{
  "num_hidden_layers": 9,
  "hidden_size": 256,
  "num_attention_heads": 4,
  "num_key_value_heads": 4,
  "norm": "rmsnorm",
  "norm_place": "pre",
  "tie_word_embeddings": false,
  "init_std_o": 0.0458,
  "beta1": 0.9,
  "weight_decay": 0.0,
  "schedule": "wsd",
  "batch_tokens": [16384, 32768, 65536, 131072],
  "max_seq_len": 2048
}
Each number is 50 + 12 x the weight over its row's rms, rounded and kept within 0 to 99. Layers, rows and columns count from 0. The size before them is the row's rms in percent of the matrix's.

# layer 6 attention query, 256x256, rms 0.0369, rows 118-127, columns 128-255
098:57 45 55 64 50 27 64 52 30 63 49 48 64 46 46 25 51 49 51 54 47 45 63 59 41 67 69 26 59 63 25 66 48 25 57 40 52 46 49 57 52 40 53 37 53 47 66 44 52 46 46 27 66 56 62 45 42 33 48 55 57 54 57 35 44 41 39 24 59 31 39 42 53 68 64 45 58 59 38 35 44 71 47 30 54 45 24 41 43 46 57 57 40 45 44 36 47 51 13 48 58 21 49 52 40 66 35 30 45 42 41 49 32 30 74 48 50 50 59 55 29 64 34 56 51 52 62 45
225:62 45 56 58 49 52 56 57 29 41 66 49 35 52 24 44 70 38 32 53 62 64 40 42 32 33 59 46 48 60 60 72 62 34 53 38 48 73 56 69 37 38 47 30 49 52 38 46 44 81 76 67 68 47 42 56 36 56 69 40 63 65 64 55 64 57 34 53 50 41 74 53 68 56 61 52 49 69 44 47 30 49 32 69 61 39 60 51 38 61 55 44 49 49 70 49 68 62 50 52 25 38 52 48 40 39 37 56 53 50 67 61 57 42 42 26 62 63 41 44 31 67 59 65 39 53 35 35
199:66 40 63 47 44 63 54 47 27 50 49 49 34 52 29 44 74 42 34 60 56 59 52 42 41 38 64 46 17 66 65 66 61 33 53 39 50 76 59 58 40 40 44 46 58 56 54 41 48 76 77 60 60 47 53 51 41 50 66 40 63 72 55 55 56 39 44 73 54 43 52 45 61 59 69 61 63 74 45 55 31 62 42 64 60 37 55 59 27 45 56 51 59 41 56 60 57 67 47 48 25 22 61 40 40 56 47 70 57 62 60 59 59 33 50 30 55 73 35 45 42 59 60 51 25 41 35 31
095:42 58 60 71 37 21 38 52 36 30 48 49 65 53 60 69 50 46 65 67 65 39 30 56 55 53 47 51 43 52 66 62 42 46 76 64 65 49 55 37 21 59 72 58 54 69 67 69 51 38 60 42 39 40 56 63 41 53 30 53 43 43 39 39 47 75 76 16 60 58 67 29 67 47 50 56 66 54 27 55 45 38 62 41 45 69 32 56 43 47 34 54 44 73 31 60 50 44 43 51 47 48 36 40 68 57 55 55 36 55 30 54 58 56 52 56 42 45 59 68 59 51 73 56 61 53 43 50
102:38 58 48 57 63 35 20 32 39 67 49 63 44 30 48 25 51 45 41 69 63 55 36 38 31 65 55 42 51 53 59 62 37 56 50 26 78 49 44 57 42 53 56 46 30 34 45 60 66 53 38 49 49 46 45 55 55 40 58 54 43 63 64 59 64 42 44 53 59 31 36 39 26 48 58 45 58 39 36 64 38 31 74 29 77 38 46 64 32 46 69 46 45 55 53 49 62 39 43 53 32 40 53 65 41 47 61 51 41 36 32 66 59 36 37 43 58 67 52 34 62 37 64 67 20 62 31 49
100:62 49 40 62 32 57 69 39 72 40 62 70 51 62 42 34 63 55 54 45 36 47 50 49 56 48 28 75 56 60 61 46 44 48 47 43 35 63 49 35 53 44 50 53 61 24 36 65 57 52 51 41 78 33 40 58 26 67 63 59 38 25 45 61 50 68 46 56 26 52 53 54 42 48 32 41 76 45 55 52 34 46 47 45 42 71 43 73 69 78 45 49 49 43 47 54 66 50 62 36 58 59 54 39 50 63 46 46 46 44 52 64 61 55 49 34 27 50 42 57 52 58 46 39 53 26 55 29
107:73 25 54 56 47 38 56 54 28 41 37 31 43 50 26 49 57 46 35 64 61 30 48 69 46 58 68 34 49 52 51 78 37 30 64 37 46 51 47 64 40 53 60 50 50 54 54 45 40 57 59 47 56 48 30 53 62 48 58 45 48 46 66 62 42 56 52 23 36 38 72 52 52 48 47 34 27 50 32 76 54 52 48 39 60 52 48 60 38 48 63 40 60 58 57 39 52 37 48 44 43 46 53 51 51 51 31 52 49 45 69 44 68 45 44 48 54 77 40 43 64 69 54 54 44 82 09 35
092:46 67 27 57 49 37 42 37 57 65 67 75 44 74 69 55 48 59 65 65 41 52 71 25 45 57 30 62 47 46 50 44 51 59 61 41 57 49 57 47 49 46 70 47 53 48 69 52 40 45 56 52 42 48 41 46 48 50 45 45 66 50 58 46 54 63 48 57 33 52 59 20 62 37 42 65 62 37 68 67 43 46 43 41 58 51 44 64 35 50 46 51 61 57 65 74 40 66 37 33 70 46 53 37 54 85 55 50 54 36 36 85 62 71 51 54 40 61 39 79 62 67 40 46 70 48 44 63
096:74 60 68 71 55 58 52 49 34 66 40 66 46 54 15 44 59 58 48 53 36 63 61 46 52 59 55 50 29 24 62 49 42 37 54 33 44 66 64 63 32 21 70 49 22 52 35 56 59 56 54 39 65 54 70 42 26 47 52 49 40 34 65 40 59 59 42 57 47 44 58 63 45 37 37 43 57 63 69 48 26 59 56 57 28 63 51 46 35 27 40 53 58 52 52 60 49 65 58 45 38 47 51 36 57 59 38 58 64 59 68 40 59 54 50 40 45 45 56 40 69 58 67 39 49 27 47 41
101:37 30 33 60 38 71 42 52 36 54 67 73 47 39 23 48 48 24 36 64 43 65 50 60 41 46 61 53 47 76 37 50 71 29 79 50 48 47 50 52 57 49 26 54 47 60 40 46 46 63 64 57 39 38 63 52 27 51 68 38 65 63 42 51 53 38 52 75 52 28 51 52 58 35 59 55 44 61 62 47 49 64 52 69 51 45 82 30 69 46 67 68 44 74 64 69 39 36 45 40 45 45 63 69 41 39 49 65 49 47 50 39 39 44 54 50 53 58 41 27 49 55 44 55 50 26 47 45
# layer 6 attention key, 256x256, rms 0.037, rows 118-127, columns 128-255
089:32 62 52 53 33 65 50 46 54 58 65 31 48 34 27 66 42 36 44 60 50 68 34 52 40 54 44 63 36 35 77 50 36 45 49 60 56 50 54 51 58 57 52 46 52 43 65 51 48 58 66 54 55 50 38 67 68 44 62 50 40 51 52 39 59 45 56 71 50 55 62 46 72 38 53 50 35 44 50 64 47 66 37 47 40 20 65 34 43 55 57 52 78 62 33 33 60 53 49 47 32 35 51 53 62 31 59 63 74 52 71 50 47 47 32 52 43 70 77 71 50 54 60 38 44 55 62 61
052:51 79 47 09 47 50 57 40 67 52 61 59 58 23 57 64 60 60 57 44 49 50 73 47 47 72 71 63 34 52 50 53 48 54 51 42 59 58 51 51 41 33 71 44 49 40 78 40 83 54 44 43 59 44 58 58 51 37 62 71 55 31 29 41 65 50 71 70 51 74 40 43 32 53 49 47 55 30 59 64 76 73 67 46 30 53 35 55 45 47 59 47 60 56 45 51 49 49 25 46 54 59 48 61 58 67 73 48 41 66 61 54 48 34 46 52 51 53 35 51 60 36 46 64 53 56 55 55
063:28 53 43 56 49 51 42 49 46 50 47 49 56 45 54 44 38 48 77 44 46 48 50 50 42 61 60 47 58 45 45 39 38 68 59 64 50 33 34 52 57 54 51 74 55 56 39 61 45 44 27 48 54 64 34 50 50 47 36 80 44 45 51 57 57 56 44 43 57 53 73 65 46 29 54 33 40 38 49 47 42 34 50 32 57 51 56 32 75 43 50 44 43 38 34 38 63 62 46 45 70 58 52 54 51 53 43 56 48 39 45 39 50 75 65 38 42 41 74 60 63 43 40 44 71 74 65 66
115:49 42 49 76 58 50 53 33 37 35 51 42 38 43 35 44 69 39 24 41 53 47 52 47 57 41 55 51 37 45 46 65 69 39 61 35 37 52 66 59 38 55 41 36 30 53 30 41 28 73 57 58 36 62 41 54 41 43 61 36 47 68 41 61 55 68 45 75 60 30 44 49 64 43 57 48 40 59 62 44 31 54 35 64 59 31 54 39 49 41 60 34 57 46 68 54 54 55 53 52 45 49 55 56 34 42 39 60 36 57 67 72 66 45 37 52 40 50 40 38 45 60 53 50 25 32 37 46
092:49 63 37 57 41 65 56 62 50 09 65 66 42 62 54 73 51 39 48 55 53 54 38 62 57 36 43 62 44 62 47 47 50 73 49 52 57 47 52 39 59 48 37 55 71 37 57 65 43 53 61 51 34 48 60 52 59 59 30 54 50 61 55 68 33 49 64 53 35 48 67 49 61 65 37 52 73 55 65 42 49 54 41 66 45 41 37 36 57 48 44 32 55 54 62 71 44 71 66 66 49 49 61 39 61 66 57 67 55 58 24 54 55 51 56 55 43 61 37 65 40 79 48 34 60 33 60 50
097:43 41 46 45 72 38 54 49 51 68 47 54 45 49 72 48 39 66 45 48 61 36 60 72 77 36 43 35 41 58 42 43 51 51 37 59 55 40 38 55 60 56 60 37 51 57 74 38 44 44 32 49 42 53 79 59 54 59 50 39 48 55 28 45 65 58 64 34 60 66 59 57 36 41 44 36 45 51 50 49 66 56 64 59 53 53 43 46 47 38 38 50 73 68 27 36 40 28 34 50 58 63 33 45 51 30 53 45 41 64 40 32 57 68 37 35 77 43 61 39 61 28 51 63 53 67 38 52
114:41 70 49 44 47 36 37 56 65 43 42 51 50 38 85 66 40 60 48 37 41 56 60 46 63 49 44 42 72 45 52 28 34 65 46 69 38 35 43 41 58 48 51 67 50 51 58 48 51 29 30 42 31 54 76 56 53 52 37 54 42 40 46 39 43 50 58 45 43 66 34 27 51 46 33 56 55 37 54 48 60 60 66 46 36 53 35 37 57 39 33 53 41 49 41 52 45 28 56 59 52 61 43 56 45 59 59 34 55 36 35 39 40 56 60 60 42 33 47 57 57 42 39 46 65 40 62 74
089:50 48 47 73 41 66 49 47 18 56 69 56 43 44 39 55 43 37 64 47 55 36 46 55 42 43 30 28 32 81 69 54 52 64 63 62 51 52 64 67 56 48 32 52 42 29 52 63 54 40 35 39 47 47 58 52 32 54 38 59 56 48 43 63 55 57 53 83 66 33 51 50 46 59 72 69 55 59 48 39 52 52 53 51 60 60 56 57 33 52 40 50 61 42 54 62 59 50 45 47 46 49 40 46 53 49 30 47 59 52 43 34 67 58 37 65 40 52 44 10 60 28 62 29 50 35 32 47
099:30 30 39 31 38 53 40 51 80 52 52 28 61 39 61 33 39 59 55 34 43 44 51 54 46 49 42 56 66 47 34 43 36 56 37 67 50 21 29 39 80 64 51 68 64 49 68 62 63 09 24 39 53 56 58 46 52 57 35 62 60 36 28 37 43 54 55 37 56 49 50 60 59 54 38 69 34 32 42 52 50 43 52 35 51 54 60 54 52 58 39 46 57 50 33 49 46 33 56 45 62 57 53 52 54 48 52 51 42 46 39 47 43 75 56 56 41 37 63 58 54 45 41 51 49 37 62 59
096:49 61 48 38 43 35 33 53 68 38 53 59 67 62 76 45 31 69 71 33 37 44 51 52 42 78 52 57 61 51 53 40 62 52 29 52 54 45 42 46 61 60 51 69 56 46 50 61 43 24 38 44 51 51 43 57 71 40 16 49 53 42 59 34 49 49 59 31 42 79 43 75 45 58 35 42 50 35 42 55 53 41 56 39 53 68 41 43 63 37 24 47 45 44 32 50 61 44 49 44 64 74 48 37 61 44 51 24 52 49 42 49 63 58 45 56 48 26 59 57 50 24 35 37 62 63 74 62
# layer 6 attention value, 256x256, rms 0.0369, rows 64-81, columns 128-255
119:51 49 49 50 34 66 61 61 52 45 50 63 54 85 47 77 53 42 30 49 53 46 62 50 67 68 40 49 43 63 50 44 43 38 69 54 52 45 55 51 76 55 50 50 47 36 48 56 47 68 39 42 45 51 34 46 48 43 42 75 35 43 53 59 41 32 68 33 75 65 62 45 63 50 36 45 41 44 56 40 47 28 51 46 37 73 27 60 44 52 51 36 55 66 51 58 52 55 76 61 44 55 60 69 39 65 27 48 39 49 50 57 35 79 23 53 51 52 29 53 48 35 49 42 60 57 57 41
119:47 35 44 37 22 45 38 70 75 48 81 36 46 44 67 49 52 57 55 56 45 36 56 51 38 59 70 67 40 43 42 54 42 54 48 41 35 49 45 51 64 77 34 60 61 37 46 34 53 44 46 49 51 57 52 49 51 53 52 46 62 50 48 43 67 51 42 67 54 32 57 32 55 51 54 50 73 37 42 39 24 41 59 36 47 34 32 51 46 81 43 50 51 54 55 52 54 44 42 44 35 48 54 51 41 53 48 41 55 59 59 57 61 45 50 61 39 57 21 56 47 46 28 53 53 19 46 53
116:44 62 39 31 48 26 53 25 23 22 23 54 42 67 57 32 53 59 59 73 61 51 42 42 45 49 41 43 43 45 52 68 56 42 39 37 34 40 64 64 13 37 71 51 48 59 61 54 36 35 55 71 47 41 38 62 51 38 50 38 55 54 49 59 43 60 41 54 57 47 43 51 26 47 53 70 50 58 34 83 45 43 70 54 75 54 45 59 43 19 40 19 43 32 44 51 41 48 35 33 57 55 40 54 51 40 54 55 47 48 45 38 51 40 64 42 40 45 44 43 76 58 66 46 54 50 55 46
117:45 61 78 28 48 44 60 47 66 51 52 60 51 37 49 66 44 53 52 43 53 60 38 44 54 55 35 44 72 63 59 70 49 50 56 36 49 75 45 38 63 54 50 33 56 49 70 41 34 50 41 40 62 62 41 50 48 66 35 37 53 51 69 44 59 39 55 53 38 62 52 40 73 80 48 74 58 40 66 54 53 62 45 59 47 46 19 47 60 64 59 50 44 58 62 31 72 71 73 50 26 50 54 57 42 50 43 48 78 64 42 63 67 53 48 55 60 60 42 60 41 65 56 48 44 57 63 40
131:68 56 54 35 23 38 57 50 66 19 81 74 43 59 51 57 45 43 72 66 35 27 49 35 51 59 46 68 51 43 24 43 51 47 38 64 36 68 42 47 50 50 41 54 60 39 53 30 49 52 40 53 63 54 50 62 53 43 48 70 42 35 73 41 72 53 62 59 60 51 73 67 52 63 53 51 58 41 57 57 56 55 57 67 46 44 24 50 61 42 42 35 32 35 33 32 72 52 55 44 26 64 47 48 37 51 38 33 51 57 50 54 40 67 42 45 63 52 47 40 50 57 45 30 37 41 46 56
116:26 60 57 33 54 43 54 31 48 42 42 56 41 62 37 46 48 58 55 32 63 59 42 47 61 40 59 43 57 35 62 37 40 43 48 57 76 57 36 43 49 44 51 47 79 54 53 52 45 50 55 43 48 63 66 60 50 55 43 38 66 42 65 59 47 60 51 47 42 74 57 74 60 34 53 62 59 58 61 61 35 76 49 41 63 56 50 55 55 34 51 60 49 55 44 50 51 42 49 51 46 42 54 42 60 47 30 42 75 74 50 63 30 35 64 49 52 34 34 58 46 64 55 50 56 49 71 44
113:55 40 40 75 56 59 55 65 64 43 53 51 57 46 49 57 42 41 56 50 41 40 58 55 12 30 51 64 53 53 64 44 39 36 30 54 43 50 27 46 64 65 47 55 50 34 53 52 77 55 44 47 50 54 61 56 61 54 67 70 59 63 36 39 35 45 47 66 64 22 50 64 59 55 60 30 54 58 32 48 67 54 37 46 73 47 70 61 41 44 39 50 53 40 45 49 46 39 38 70 65 32 52 24 42 43 60 48 39 50 63 55 58 38 39 40 50 38 68 32 37 36 56 39 45 56 62 42
125:46 59 91 37 59 56 52 63 48 39 38 67 46 54 50 35 52 33 56 68 60 46 51 47 49 45 48 41 40 69 65 53 29 64 45 73 78 58 57 61 56 32 52 68 40 62 71 55 57 56 55 62 33 43 30 45 41 54 56 59 43 40 75 33 72 51 42 41 37 59 49 69 57 51 45 54 45 66 60 58 49 54 39 46 54 39 43 41 54 62 70 58 65 47 47 43 54 42 48 53 35 61 33 52 66 39 50 47 43 31 46 50 27 37 47 29 45 67 56 55 48 79 57 41 40 41 60 57
116:46 32 28 47 30 52 55 40 54 43 45 47 36 57 59 52 48 63 49 83 62 44 52 66 49 51 49 68 42 42 42 53 47 47 43 33 38 42 56 53 39 48 77 35 55 64 64 43 50 43 28 56 28 61 56 59 52 34 65 25 59 39 41 62 44 67 44 53 40 52 15 46 35 61 50 63 66 52 48 53 47 61 65 46 55 70 60 65 14 56 35 31 55 39 35 34 49 48 51 33 65 54 69 60 71 26 41 47 42 45 47 51 60 44 45 60 40 36 43 43 48 55 74 48 47 54 46 29
126:33 30 65 53 70 32 53 38 48 34 43 49 48 52 50 46 53 61 50 43 36 42 63 79 56 64 23 49 58 49 46 30 51 73 44 65 67 42 34 55 31 56 43 59 72 78 54 60 75 59 44 48 58 72 52 44 45 25 64 35 40 48 66 36 26 63 48 50 61 61 49 46 64 52 56 48 31 62 45 45 61 60 44 68 68 44 48 57 47 53 62 27 63 30 36 42 55 38 46 39 53 32 65 40 42 33 34 49 37 48 47 43 29 41 50 39 56 33 68 66 47 55 61 38 57 35 59 68
125:39 44 54 31 36 45 40 49 52 25 46 45 44 53 46 69 56 39 52 37 28 41 35 63 60 53 51 41 36 51 62 47 32 37 51 65 84 56 35 68 55 55 58 86 73 38 46 60 40 59 56 43 56 39 59 50 55 45 43 49 50 49 37 64 70 32 46 39 75 62 88 33 55 35 48 22 56 42 50 48 28 31 71 49 42 35 33 39 55 49 57 61 71 57 31 44 66 61 45 50 43 70 64 54 65 53 43 51 51 47 29 46 45 46 50 42 48 60 45 53 41 56 25 38 65 33 39 70
119:33 59 68 56 63 57 60 44 33 50 37 48 37 39 50 75 51 39 28 45 47 52 52 52 68 55 26 41 47 34 57 55 39 50 54 56 61 64 42 49 50 44 70 55 68 40 08 49 50 50 56 45 51 32 40 54 71 64 31 49 44 68 35 72 49 42 43 56 58 48 46 47 41 36 56 45 62 57 60 38 45 54 36 48 60 60 37 39 43 34 39 63 45 75 71 64 55 46 52 70 59 46 43 59 37 63 59 64 57 27 47 38 40 25 43 40 51 64 68 51 29 51 32 53 62 32 68 36
106:63 47 49 59 58 46 54 43 69 43 68 31 41 60 36 45 52 44 54 47 69 58 46 68 71 44 52 60 48 59 30 46 71 52 85 44 47 58 40 29 41 53 48 47 58 55 57 65 48 58 52 45 48 45 63 42 73 60 56 49 48 33 60 40 71 61 56 47 61 74 37 51 53 57 32 56 48 42 55 25 58 56 56 51 40 56 43 72 23 69 41 36 52 54 41 58 62 32 70 22 47 52 69 62 55 23 46 52 42 44 53 63 30 61 45 67 53 44 46 49 56 34 50 54 50 49 55 55
116:29 52 58 45 60 52 55 40 42 52 51 62 44 68 59 50 38 61 40 46 48 58 53 56 34 71 40 39 43 30 66 71 32 64 68 57 64 55 35 81 44 48 52 73 52 56 72 54 43 59 58 49 27 57 52 33 42 33 44 57 52 60 60 27 47 54 24 28 55 56 53 45 47 52 51 38 49 63 65 72 51 47 52 52 52 54 50 55 63 57 62 59 69 76 55 47 53 57 38 59 59 45 43 47 72 42 38 66 64 49 41 44 17 40 47 54 25 61 47 58 67 73 50 36 79 49 55 59
105:55 25 54 46 33 77 52 57 63 46 66 43 24 47 58 44 54 59 44 64 42 59 64 62 56 45 73 30 37 43 38 46 37 23 55 53 32 39 43 33 54 60 48 45 60 44 41 49 43 58 46 47 43 54 43 53 53 35 49 61 39 43 41 61 48 70 46 53 69 45 34 49 29 46 57 53 58 42 49 33 60 59 43 50 55 50 74 59 39 41 36 44 43 62 55 61 71 43 56 57 52 47 56 71 49 71 66 47 67 45 56 64 60 43 66 62 40 58 58 34 63 38 55 61 39 62 52 32
124:25 48 44 47 29 54 42 68 64 70 44 44 56 52 45 52 59 42 63 72 60 67 60 60 43 60 60 65 45 52 13 55 48 66 61 50 64 61 54 51 60 68 66 49 67 40 33 20 52 61 51 53 40 47 51 75 52 37 64 68 48 45 65 40 62 42 53 56 71 50 44 61 55 44 49 59 60 39 63 43 46 38 46 50 56 49 56 43 53 67 52 41 84 48 48 63 56 50 56 33 25 49 51 28 37 43 48 56 46 61 53 55 32 41 36 57 57 58 45 68 61 37 37 43 44 60 75 52
127:47 52 65 50 57 65 43 54 65 81 58 46 24 49 51 52 39 52 46 35 50 72 33 45 54 50 73 59 57 43 47 45 52 42 52 45 60 41 44 60 68 37 51 52 50 34 49 64 60 62 53 40 47 47 84 37 45 42 53 53 44 44 62 58 62 47 29 64 42 60 47 61 39 46 50 51 67 46 67 54 37 68 64 45 49 36 60 35 50 61 55 78 51 76 69 52 60 58 55 65 47 65 55 62 38 58 30 48 63 48 64 48 41 47 36 59 73 52 45 48 44 53 53 54 44 45 67 42
124:33 47 50 55 68 46 43 51 34 28 67 47 48 35 49 66 42 50 53 31 12 42 44 48 40 57 38 56 27 37 47 67 50 55 56 68 80 47 41 60 25 48 63 57 62 63 57 61 45 55 50 48 40 52 56 41 29 46 55 39 55 63 44 60 44 48 35 51 51 41 41 49 63 45 63 28 70 38 55 44 46 53 44 60 56 38 63 45 63 60 43 33 56 42 52 54 50 58 32 53 57 42 66 59 81 52 37 64 54 44 35 51 44 36 67 45 37 38 51 46 50 54 56 64 34 62 26 62
# layer 6 attention output (transposed), 256x256, rms 0.0458, rows 64-80, columns 128-255
119:56 49 53 39 59 46 46 56 36 52 53 52 67 63 38 70 37 66 52 56 51 21 51 40 47 51 70 58 40 21 43 45 41 39 47 39 54 37 80 59 39 49 47 69 52 37 62 50 46 43 14 30 32 51 53 40 29 40 63 51 42 44 58 42 63 71 55 37 63 64 51 36 39 45 60 56 41 58 60 55 22 62 59 63 50 66 47 34 64 57 59 44 60 58 25 62 46 54 61 33 49 62 49 44 52 52 38 50 53 70 55 49 63 53 31 59 35 46 51 30 44 41 42 66 47 36 55 31
110:49 55 49 57 54 66 64 59 51 53 74 19 58 65 65 48 51 52 52 44 58 44 46 54 35 53 60 68 52 40 49 73 57 53 60 43 28 66 55 38 60 67 42 56 45 50 29 39 35 43 72 61 44 64 54 32 68 69 49 43 43 48 42 49 56 48 71 43 46 56 44 38 48 36 61 50 72 43 61 37 43 58 65 25 39 30 46 35 62 44 47 41 55 37 52 58 47 66 61 36 80 41 51 47 44 38 53 41 49 54 68 37 33 46 63 75 64 55 34 42 43 43 54 62 46 37 39 50
118:52 45 49 36 46 44 46 45 37 45 35 74 46 48 60 43 83 59 58 74 51 57 43 58 65 47 61 47 35 45 57 47 50 51 35 50 66 46 57 40 41 50 46 56 42 62 58 58 62 59 63 73 62 63 31 60 72 50 33 48 39 37 66 86 29 38 60 52 47 55 54 44 57 57 44 35 44 57 46 41 75 23 39 54 55 60 46 77 29 47 64 28 49 52 56 31 58 55 51 53 22 59 54 59 63 56 64 51 39 24 69 45 35 24 38 48 41 46 48 61 53 60 63 36 49 48 55 62
116:58 81 71 60 53 35 48 65 29 52 37 63 42 42 47 61 40 61 46 32 30 54 39 53 61 36 25 53 53 49 54 75 49 48 57 47 50 40 50 36 64 51 50 26 66 42 64 44 42 41 45 42 47 58 57 37 26 53 46 22 37 62 59 40 46 69 61 61 48 51 46 63 49 34 54 60 39 44 31 58 48 51 45 73 46 39 39 55 46 32 41 75 46 46 41 54 59 53 63 47 19 53 43 42 54 40 64 53 56 60 34 39 39 63 58 55 45 46 58 63 52 46 49 64 56 36 66 53
130:34 69 43 42 57 48 68 68 41 48 66 45 48 56 39 35 43 64 44 41 28 49 77 30 44 53 45 51 32 26 52 71 51 53 44 37 52 61 60 41 44 52 41 52 75 47 56 48 60 48 58 15 45 61 52 41 53 55 49 57 33 41 81 53 38 48 69 28 50 43 43 45 42 51 66 32 54 62 50 39 34 54 46 50 45 26 59 45 47 36 47 47 58 34 48 47 64 55 56 48 72 52 53 45 54 41 49 54 46 34 60 31 37 58 47 77 48 36 48 46 48 48 56 53 27 29 59 45
111:48 48 56 44 35 24 60 46 65 42 23 60 52 61 61 60 35 58 65 31 63 56 67 45 56 49 41 56 51 62 28 36 50 52 40 60 73 57 56 29 56 47 51 46 71 47 68 56 54 56 52 41 50 43 60 53 50 45 31 40 52 75 51 65 41 45 41 64 56 42 47 55 67 45 45 61 71 44 44 43 55 37 33 49 61 54 76 60 53 43 32 55 36 63 58 55 49 47 38 55 31 50 66 47 63 37 62 60 56 56 20 70 41 52 52 47 63 42 61 64 45 63 39 48 40 60 55 59
105:42 62 58 54 57 76 61 72 56 41 62 38 47 67 61 54 45 57 49 52 65 47 47 55 31 65 56 35 68 43 47 39 53 46 53 60 43 67 30 58 61 64 39 44 48 57 53 52 43 62 71 57 54 58 49 47 68 30 54 68 58 43 45 54 46 53 33 46 54 30 65 59 60 37 61 39 79 71 43 57 66 45 40 47 77 38 56 39 60 50 74 40 54 59 48 41 38 53 59 63 83 36 47 56 32 40 40 43 56 61 58 61 60 37 71 52 58 53 40 52 46 41 32 53 38 52 45 36
116:33 41 45 34 41 59 49 50 38 42 37 61 52 48 39 48 32 44 45 38 39 55 77 53 53 37 36 52 42 58 59 41 67 56 28 42 61 54 39 31 28 43 38 55 35 44 67 36 53 51 66 26 61 45 44 57 54 54 79 43 58 52 58 12 55 62 53 59 57 46 52 36 56 57 51 67 24 46 64 55 47 42 46 47 58 78 60 54 59 55 57 70 54 49 68 63 71 32 36 62 34 70 47 57 48 52 32 53 55 36 43 24 42 61 54 29 60 63 50 44 55 58 44 52 41 46 61 45
107:65 34 54 50 55 57 49 46 58 66 58 50 73 53 55 64 48 40 55 75 74 48 47 40 49 68 66 52 32 51 59 35 60 40 50 60 50 42 53 54 76 35 57 62 40 49 35 60 63 50 66 68 46 81 52 48 63 51 55 76 39 17 42 79 46 44 59 45 51 63 58 61 66 69 44 48 54 61 37 31 56 43 61 42 45 43 47 63 40 46 57 33 52 58 56 55 40 63 53 37 42 48 48 64 42 39 51 53 38 39 72 55 44 36 31 87 33 62 42 39 59 51 56 34 47 52 47 43
118:20 45 44 46 47 45 44 55 75 41 40 61 51 45 40 61 44 60 51 32 35 49 45 49 40 52 56 53 54 57 34 37 34 68 64 39 58 45 65 44 45 58 51 55 72 48 39 38 88 48 54 50 56 57 44 59 33 39 67 40 61 58 66 73 17 31 39 47 64 54 59 59 48 63 54 38 48 72 56 65 49 38 52 51 62 53 45 62 41 52 38 67 63 39 50 36 58 78 24 41 62 51 71 50 38 32 47 46 54 52 36 69 63 35 53 49 46 49 26 42 43 47 30 49 49 47 62 58
121:37 51 44 54 56 61 55 46 44 27 52 22 55 66 41 52 33 61 42 32 39 55 57 35 58 60 55 67 51 45 19 46 48 37 40 33 64 47 33 54 30 54 43 55 49 56 40 50 36 34 49 49 63 39 53 65 50 44 56 40 37 62 51 54 68 60 46 59 53 58 49 12 37 46 30 39 57 45 58 55 36 52 58 41 64 48 50 43 65 45 28 49 60 33 44 39 61 30 38 37 67 72 55 37 47 46 47 59 63 41 13 58 60 63 53 53 64 53 41 37 31 63 37 34 47 29 38 38
110:53 58 65 46 41 48 51 54 41 37 50 70 57 53 42 57 35 50 42 59 60 71 46 49 65 62 47 53 52 41 43 52 44 44 49 49 30 61 54 57 31 64 52 46 29 47 53 45 59 52 54 47 63 30 33 43 21 60 45 53 43 57 07 35 61 64 52 85 52 52 57 53 52 57 43 52 46 43 53 57 50 37 36 65 53 74 38 56 46 39 51 38 31 71 51 55 31 38 39 47 48 55 42 48 48 58 38 36 52 64 31 68 57 71 37 38 58 44 51 43 50 70 29 21 67 53 60 46
105:52 37 36 29 47 47 22 41 67 53 64 51 50 60 53 43 44 39 50 50 31 40 41 39 50 48 55 55 25 46 55 36 30 55 69 47 29 29 55 52 70 46 57 70 68 39 45 67 40 51 40 65 39 68 78 53 39 33 61 34 54 45 72 52 59 44 33 37 54 60 47 64 54 50 50 61 35 57 55 43 47 64 64 60 45 46 38 52 40 31 24 57 46 31 58 63 47 63 52 24 43 37 44 45 52 69 57 55 59 48 52 55 64 36 37 55 34 56 69 33 56 39 62 40 43 52 61 45
107:38 57 43 60 55 46 45 51 47 32 43 70 44 43 54 49 43 68 53 48 48 50 54 47 50 54 36 52 44 62 41 60 63 49 55 39 48 53 67 48 42 54 52 51 46 51 34 53 64 51 51 35 50 31 42 54 42 57 52 43 43 51 58 44 30 65 56 74 42 48 40 46 43 56 36 40 26 49 52 64 37 35 44 47 47 62 60 58 64 77 34 57 56 48 67 33 63 48 61 42 32 79 42 69 66 51 45 55 43 67 28 59 53 40 48 79 58 49 54 59 56 67 26 78 46 47 39 60
106:49 46 57 76 48 70 39 47 72 25 68 56 54 36 49 43 45 37 45 58 50 57 46 51 46 58 49 65 35 65 68 56 53 50 64 67 36 62 50 54 48 47 35 49 50 77 35 40 50 64 52 35 57 61 55 34 65 70 48 51 63 42 53 56 57 40 50 37 49 44 31 58 50 34 77 52 40 48 55 52 59 55 62 35 55 45 52 57 51 41 52 48 54 51 50 41 47 41 42 44 88 43 57 79 63 49 71 25 61 41 38 61 64 37 62 74 43 48 61 32 63 37 51 48 41 42 48 53
114:48 69 48 36 37 73 40 58 37 47 61 25 52 67 55 52 61 44 41 60 43 56 57 46 28 48 53 83 55 38 50 44 64 42 47 53 41 85 45 33 58 69 48 55 54 49 38 40 57 48 58 40 32 61 59 33 54 67 27 29 63 58 47 43 51 68 64 39 57 45 43 50 52 36 72 71 53 40 73 40 41 74 50 17 45 46 45 39 67 39 57 43 63 32 47 64 52 62 64 28 64 51 38 28 51 26 36 39 50 48 36 41 43 50 41 44 47 50 41 28 48 39 58 60 55 68 54 57
121:63 55 52 53 42 46 57 58 48 28 58 49 39 39 45 59 22 45 54 52 38 54 53 39 41 50 22 64 56 58 50 72 53 50 67 48 41 51 65 35 50 51 32 37 36 25 30 56 54 51 52 34 48 33 70 39 17 56 38 64 49 66 51 54 65 60 35 70 57 37 25 55 55 40 57 71 58 50 44 48 39 65 52 46 45 39 59 26 71 47 39 45 48 50 71 61 43 38 34 78 72 55 55 41 52 40 36 45 38 56 43 50 48 66 40 72 78 48 64 50 48 58 57 48 48 52 67 54